config = dict(
    vocab_size=8192,
    activation='relu',
    norm='layernorm',
    attn_scale=0.125,
    parallel_block=True,
    init_std_qkv=0.0163,
    init_std_o=0.00347,
    warmup_steps=440,
)
Each number is 200 + 20 x the weight over its row's rms, rounded and kept within 0 to 999. Layers, rows and columns count from 0. The size before them is the row's rms in percent of the matrix's.

# down: layer 5 MLP down (transposed), 3072x768, rms 0.0309, rows 2084-2115, columns 288-335
# up: layer 5 MLP up, 3072x768, rms 0.035, rows 2085-2116, columns 288-335
down2084,106,206,237,229,206,186,211,179,199,201,202,217,201,202,188,210,194,210,198,153,217,198,184,218,186,183,217,219,185,217,205,185,238,202,209,234,213,188,181,217,184,212,225,215,192,188,244,174,210
up2085,098,215,180,197,196,182,199,172,207,203,220,194,193,199,202,209,226,209,180,189,220,209,211,221,175,195,217,222,191,187,212,176,206,243,214,188,191,207,171,202,168,202,224,239,209,179,185,226,208
down2085,095,225,219,217,209,215,212,198,225,212,233,210,226,199,222,160,221,241,193,213,207,191,212,182,190,153,210,210,177,188,219,204,203,175,159,206,227,220,197,162,174,230,232,188,205,214,171,208,237
up2086,099,204,226,202,187,177,229,193,160,233,190,186,228,200,193,202,190,206,142,173,236,194,232,209,179,219,225,187,157,212,199,238,211,171,232,237,215,190,209,215,175,129,193,257,175,220,226,183,195
down2086,102,218,201,168,160,198,206,228,215,197,181,220,191,214,179,210,185,189,201,194,207,186,148,187,198,191,203,169,206,221,193,212,219,160,187,219,219,179,203,231,248,220,237,152,192,193,169,218,189
up2087,099,205,203,223,202,217,221,223,187,166,194,168,203,218,195,189,199,203,184,213,205,274,194,190,242,198,232,211,220,180,223,174,210,221,218,189,180,173,197,180,181,197,227,234,195,190,200,216,173
down2087,090,202,179,164,222,200,195,188,230,179,223,227,166,161,229,188,159,229,230,189,210,134,213,228,204,177,207,199,228,200,207,205,260,204,198,209,179,200,249,221,184,196,197,178,212,180,195,237,219
up2088,092,177,231,194,194,193,222,198,168,222,183,220,192,157,215,186,216,169,204,230,186,194,205,211,209,197,212,217,193,202,197,211,221,201,203,205,202,181,206,192,192,218,182,201,181,223,204,194,200
down2088,087,220,223,218,207,206,208,214,210,200,183,172,188,209,198,185,210,197,223,162,166,201,203,234,227,190,200,215,179,211,270,211,183,222,175,223,222,209,212,218,187,174,203,243,196,256,165,211,237
up2089,102,173,163,181,188,214,216,200,178,186,188,202,191,185,210,191,198,173,199,233,205,206,181,229,196,180,189,189,173,205,191,229,187,196,213,225,168,213,219,196,209,221,183,197,218,207,234,218,211
down2089,105,167,202,186,188,239,204,194,181,212,194,231,174,194,209,221,186,179,209,235,218,238,207,219,199,231,181,218,185,196,178,218,180,216,204,208,196,221,242,215,178,235,189,188,163,196,193,215,224
up2090,096,188,201,193,180,212,185,235,171,156,199,225,195,173,197,218,182,197,239,184,204,227,226,228,188,198,210,199,184,173,201,185,221,218,190,216,211,209,221,182,194,236,233,196,223,185,233,190,198
down2090,096,224,203,200,208,190,209,213,215,220,150,200,217,194,177,188,166,200,168,230,199,168,195,217,209,194,207,178,174,180,188,202,181,241,196,219,218,228,191,167,179,229,214,203,194,211,202,221,219
up2091,100,204,197,175,199,204,199,195,165,212,187,155,156,215,198,217,228,164,172,192,214,192,238,212,222,184,215,229,188,224,189,207,191,218,200,201,182,189,207,189,169,189,210,225,189,203,213,216,220
down2091,100,198,199,214,232,190,171,183,164,192,207,224,211,187,199,212,233,193,197,197,233,187,193,202,243,219,190,227,177,175,200,208,177,202,191,196,169,236,195,205,217,228,213,195,205,225,233,181,210
up2092,099,200,204,173,205,244,207,190,205,186,214,163,200,211,220,234,174,197,222,152,173,208,204,189,207,205,182,171,166,204,198,210,215,193,203,179,199,159,228,174,200,192,222,203,206,199,223,225,203
down2092,100,200,186,180,257,226,196,215,215,184,228,199,212,186,201,192,186,224,245,207,246,190,190,225,166,202,179,201,173,181,148,213,216,216,205,177,196,232,171,235,179,256,189,193,196,189,205,191,192
up2093,102,193,160,182,179,187,199,211,192,217,205,218,186,196,188,204,195,204,186,169,175,211,195,180,235,211,218,221,157,199,228,190,240,160,217,188,210,195,199,187,191,230,180,227,193,205,210,207,217
down2093,106,206,200,169,189,224,208,207,218,158,218,183,170,219,195,178,203,143,180,221,195,213,201,179,218,229,192,204,175,219,225,173,183,231,174,203,201,204,186,221,192,174,162,189,188,183,223,171,207
up2094,093,195,201,212,208,201,182,201,163,194,213,191,230,218,202,199,172,180,213,197,200,210,199,195,217,217,224,176,176,208,189,165,204,189,164,245,204,234,221,154,178,188,167,191,228,195,237,178,220
down2094,085,216,175,218,183,203,188,231,199,194,173,227,198,218,191,198,232,198,234,195,189,229,195,195,188,202,178,225,172,214,184,216,168,208,206,172,215,137,203,211,206,243,216,204,202,204,172,199,187
up2095,097,181,184,179,210,192,206,198,129,190,184,187,178,173,198,237,201,203,179,188,243,210,213,188,188,199,203,235,198,194,213,172,209,191,199,211,199,161,208,197,191,169,213,196,220,231,216,225,156
down2095,094,187,204,181,225,176,154,198,238,243,198,188,212,242,194,202,213,190,208,195,207,175,265,204,209,185,191,204,206,189,178,253,223,178,189,147,209,212,209,213,220,239,163,207,204,174,219,200,199
up2096,104,184,169,236,199,208,210,188,205,201,194,206,183,252,191,205,188,221,169,168,189,184,210,198,188,207,217,192,218,190,218,182,189,236,191,210,217,190,242,178,205,189,245,219,191,208,184,188,190
down2096,102,195,155,216,197,236,187,224,201,210,161,194,191,208,233,223,197,186,182,188,189,208,174,201,195,189,196,197,189,201,181,203,214,209,169,186,184,220,208,195,135,206,219,184,183,199,199,191,202
up2097,103,184,195,212,211,185,196,199,175,197,189,184,167,170,214,251,167,168,185,164,189,202,188,208,230,205,154,183,218,179,195,174,199,176,172,207,238,207,195,203,172,211,180,195,209,216,214,184,185
down2097,112,208,194,184,211,193,218,226,199,169,189,200,253,224,233,206,206,221,210,163,214,200,168,238,189,203,213,186,232,190,207,195,194,199,194,171,217,171,218,195,239,230,178,204,195,177,225,236,183
up2098,102,162,176,195,179,206,165,167,211,186,173,188,188,173,207,232,159,175,210,179,196,177,210,208,196,166,178,247,201,187,212,220,205,197,199,253,209,206,223,211,207,183,192,197,194,201,237,185,202
down2098,104,182,177,149,174,210,210,214,195,210,193,217,242,187,211,206,221,218,204,207,194,198,227,167,188,176,218,216,198,198,206,200,217,176,183,234,219,193,196,159,188,201,201,223,201,212,182,199,191
up2099,103,171,145,212,197,193,224,187,208,256,205,181,240,218,188,235,192,207,206,217,180,160,203,212,237,198,193,174,209,175,212,203,211,172,196,219,232,189,195,180,202,238,215,213,199,214,190,198,213
down2099,109,194,188,143,222,191,206,232,209,172,182,210,197,215,209,187,200,221,192,208,208,193,213,196,220,195,239,184,169,182,197,166,202,168,185,158,198,205,204,194,195,202,204,195,238,174,210,185,169
up2100,106,183,219,184,212,195,187,172,190,242,127,197,189,191,202,202,201,184,236,219,196,199,243,205,197,204,228,221,224,171,219,218,213,170,204,213,197,183,221,182,158,205,181,180,205,204,207,199,190
down2100,111,219,204,189,185,255,186,220,179,182,197,172,202,222,187,195,204,211,199,213,183,145,189,213,182,201,217,220,183,210,215,225,203,234,196,176,206,223,230,192,180,181,186,187,186,238,197,189,216
up2101,100,177,196,214,179,198,187,169,208,192,163,182,194,180,211,200,166,183,203,210,188,181,248,219,195,186,190,215,185,186,218,174,195,214,210,178,222,208,216,216,193,163,241,231,200,215,169,215,190
down2101,097,188,210,194,156,208,197,202,211,206,218,165,220,177,216,188,208,255,199,218,184,177,195,188,195,183,236,195,207,221,223,181,192,209,223,213,202,207,209,189,205,186,222,186,215,204,214,156,217
up2102,111,192,191,220,167,208,201,198,194,211,195,179,140,198,208,207,150,199,183,189,220,211,204,212,186,205,209,183,199,208,185,211,207,219,209,205,214,153,221,195,181,210,214,196,191,211,221,227,201
down2102,110,210,190,201,207,200,199,229,238,211,185,216,192,198,206,208,188,169,205,168,197,190,175,212,177,210,232,225,188,194,177,193,179,220,195,204,205,202,220,192,205,214,225,188,193,192,180,177,200
up2103,087,166,154,237,222,202,191,210,188,214,200,211,153,204,189,228,153,199,203,186,204,205,173,208,231,197,173,191,175,177,190,197,195,192,185,178,195,240,217,168,195,221,201,175,202,189,234,209,207
down2103,079,211,215,200,223,194,202,189,230,209,197,169,222,193,176,190,197,180,185,248,225,214,207,197,205,175,213,165,192,220,195,187,198,197,193,189,204,147,225,189,180,192,183,221,193,228,201,176,176
up2104,101,196,144,213,203,206,196,187,204,236,208,189,222,182,194,214,169,142,223,194,162,247,204,205,226,222,217,212,189,182,219,242,199,200,177,228,194,173,210,182,185,226,162,189,176,213,209,216,162
down2104,099,201,179,202,213,175,211,195,221,218,190,181,205,220,184,191,180,192,204,213,204,220,223,197,210,191,199,212,164,226,207,199,164,190,194,193,175,189,181,210,198,201,225,194,198,232,190,220,199
up2105,099,214,169,192,202,212,198,206,195,222,204,149,208,186,206,231,185,176,233,188,205,197,211,200,221,205,214,177,211,179,234,173,205,232,204,195,224,198,209,204,213,189,224,215,224,208,223,225,196
down2105,096,199,215,212,204,142,201,196,188,202,205,167,199,165,176,233,223,185,204,197,196,190,176,185,139,213,173,183,155,185,201,196,209,246,185,180,191,162,187,181,168,186,204,185,201,197,205,199,195
up2106,100,168,185,201,214,207,182,198,179,191,161,223,229,167,198,197,194,192,202,181,201,219,199,196,189,196,192,207,203,213,193,234,233,216,193,236,192,240,212,212,219,215,200,191,211,218,185,205,215
down2106,101,209,189,184,191,176,175,184,185,184,182,216,195,199,248,203,188,202,174,200,201,207,185,222,155,180,210,226,223,201,191,210,210,192,136,219,186,205,212,239,209,213,216,212,224,178,216,187,212
up2107,100,199,200,207,189,210,192,175,219,217,194,164,161,196,194,229,217,182,125,164,231,196,227,228,229,207,197,174,198,206,212,179,183,241,222,212,216,177,197,206,206,211,229,221,194,189,201,235,188
down2107,097,210,210,193,182,234,216,198,228,221,212,222,174,188,222,223,211,188,202,199,160,178,174,175,169,184,192,179,199,192,248,194,196,197,185,209,203,235,187,210,181,213,212,189,238,212,195,199,191
up2108,099,179,217,199,171,196,192,198,192,218,218,152,183,219,206,224,209,142,200,197,219,207,188,208,238,194,191,187,203,217,219,199,191,196,189,203,197,158,188,208,208,220,245,199,218,222,186,191,201
down2108,100,219,184,203,191,188,183,229,186,229,210,213,209,187,205,168,218,196,188,175,198,189,181,191,197,200,194,188,194,198,169,229,179,210,190,191,205,198,195,174,192,180,194,181,200,203,216,189,196
up2109,098,207,199,170,179,187,216,154,201,198,225,186,220,201,221,193,203,182,223,273,205,189,220,214,195,203,204,183,193,212,201,195,212,185,180,202,218,245,211,173,212,197,198,175,206,186,208,211,200
down2109,092,210,196,185,202,213,188,208,183,189,213,225,231,212,199,216,232,221,210,201,161,186,198,212,189,222,188,212,209,191,216,180,221,224,225,167,181,172,146,166,200,231,186,202,178,191,223,185,211
up2110,105,197,163,220,191,207,176,204,205,207,185,208,200,194,182,198,206,179,230,178,201,194,194,188,187,192,181,197,203,237,193,186,221,201,235,228,186,204,202,123,196,155,196,214,203,186,214,246,167
down2110,109,231,237,213,191,208,231,217,196,201,186,194,187,180,184,228,187,204,239,180,211,199,193,162,209,166,188,162,231,187,202,199,172,190,185,246,161,199,207,207,211,169,196,196,194,227,160,231,161
up2111,093,208,210,196,202,204,193,208,207,198,214,214,236,183,197,194,180,203,185,200,174,214,213,190,190,206,181,229,195,181,198,198,276,192,214,212,199,174,195,209,184,229,196,153,195,210,202,264,186
down2111,088,194,242,190,196,189,200,204,237,192,210,180,210,181,187,212,216,160,200,193,203,238,168,200,187,234,246,227,190,181,190,214,196,212,196,221,231,211,224,218,174,178,203,187,186,195,200,205,222
up2112,103,194,194,211,182,217,150,207,145,212,223,139,179,218,201,214,138,160,181,207,227,199,188,201,230,185,187,215,196,169,228,170,251,195,218,190,251,202,206,169,182,229,212,184,218,207,211,185,192
down2112,103,194,195,236,194,222,230,218,214,181,202,222,223,198,193,222,203,181,232,210,215,198,214,189,178,219,212,186,196,194,165,192,203,190,174,191,210,224,189,193,181,198,192,178,197,226,227,191,203
up2113,109,183,203,195,168,226,169,215,172,183,199,192,192,188,202,190,175,117,195,202,181,192,233,193,204,188,227,212,237,203,226,180,262,224,198,180,214,217,215,194,215,226,243,185,191,193,216,191,228
down2113,117,188,206,194,192,210,182,202,196,207,229,204,224,206,246,173,224,176,183,217,223,234,238,174,233,203,185,196,255,176,209,166,222,199,233,189,217,209,162,199,208,179,238,198,192,233,205,199,191
up2114,096,192,211,195,188,211,197,151,201,227,199,166,216,207,203,207,211,227,191,227,194,192,206,199,207,214,202,195,159,192,226,213,253,169,174,176,214,206,187,204,212,194,220,198,200,209,225,255,193
down2114,091,180,214,248,183,197,180,190,197,168,201,193,202,195,191,220,187,232,186,186,224,202,187,190,210,208,216,207,198,212,205,204,221,209,193,211,200,222,221,158,198,219,183,196,202,206,196,219,178
up2115,099,199,199,251,148,208,188,209,189,177,217,169,156,215,204,202,193,161,199,196,181,215,210,201,182,185,182,173,189,200,241,176,215,202,174,218,219,177,215,185,203,185,222,217,187,192,234,211,202
down2115,103,224,216,190,195,201,239,185,181,193,194,206,164,191,219,199,174,190,214,184,230,199,190,159,200,220,196,197,204,200,248,166,214,196,196,186,198,227,194,156,210,212,214,195,203,232,223,217,202
up2116,095,185,179,194,196,224,178,187,194,187,196,207,170,186,195,201,211,190,200,195,204,201,292,213,202,193,224,209,217,211,276,175,211,216,218,206,212,173,173,195,209,187,184,174,223,211,201,245,146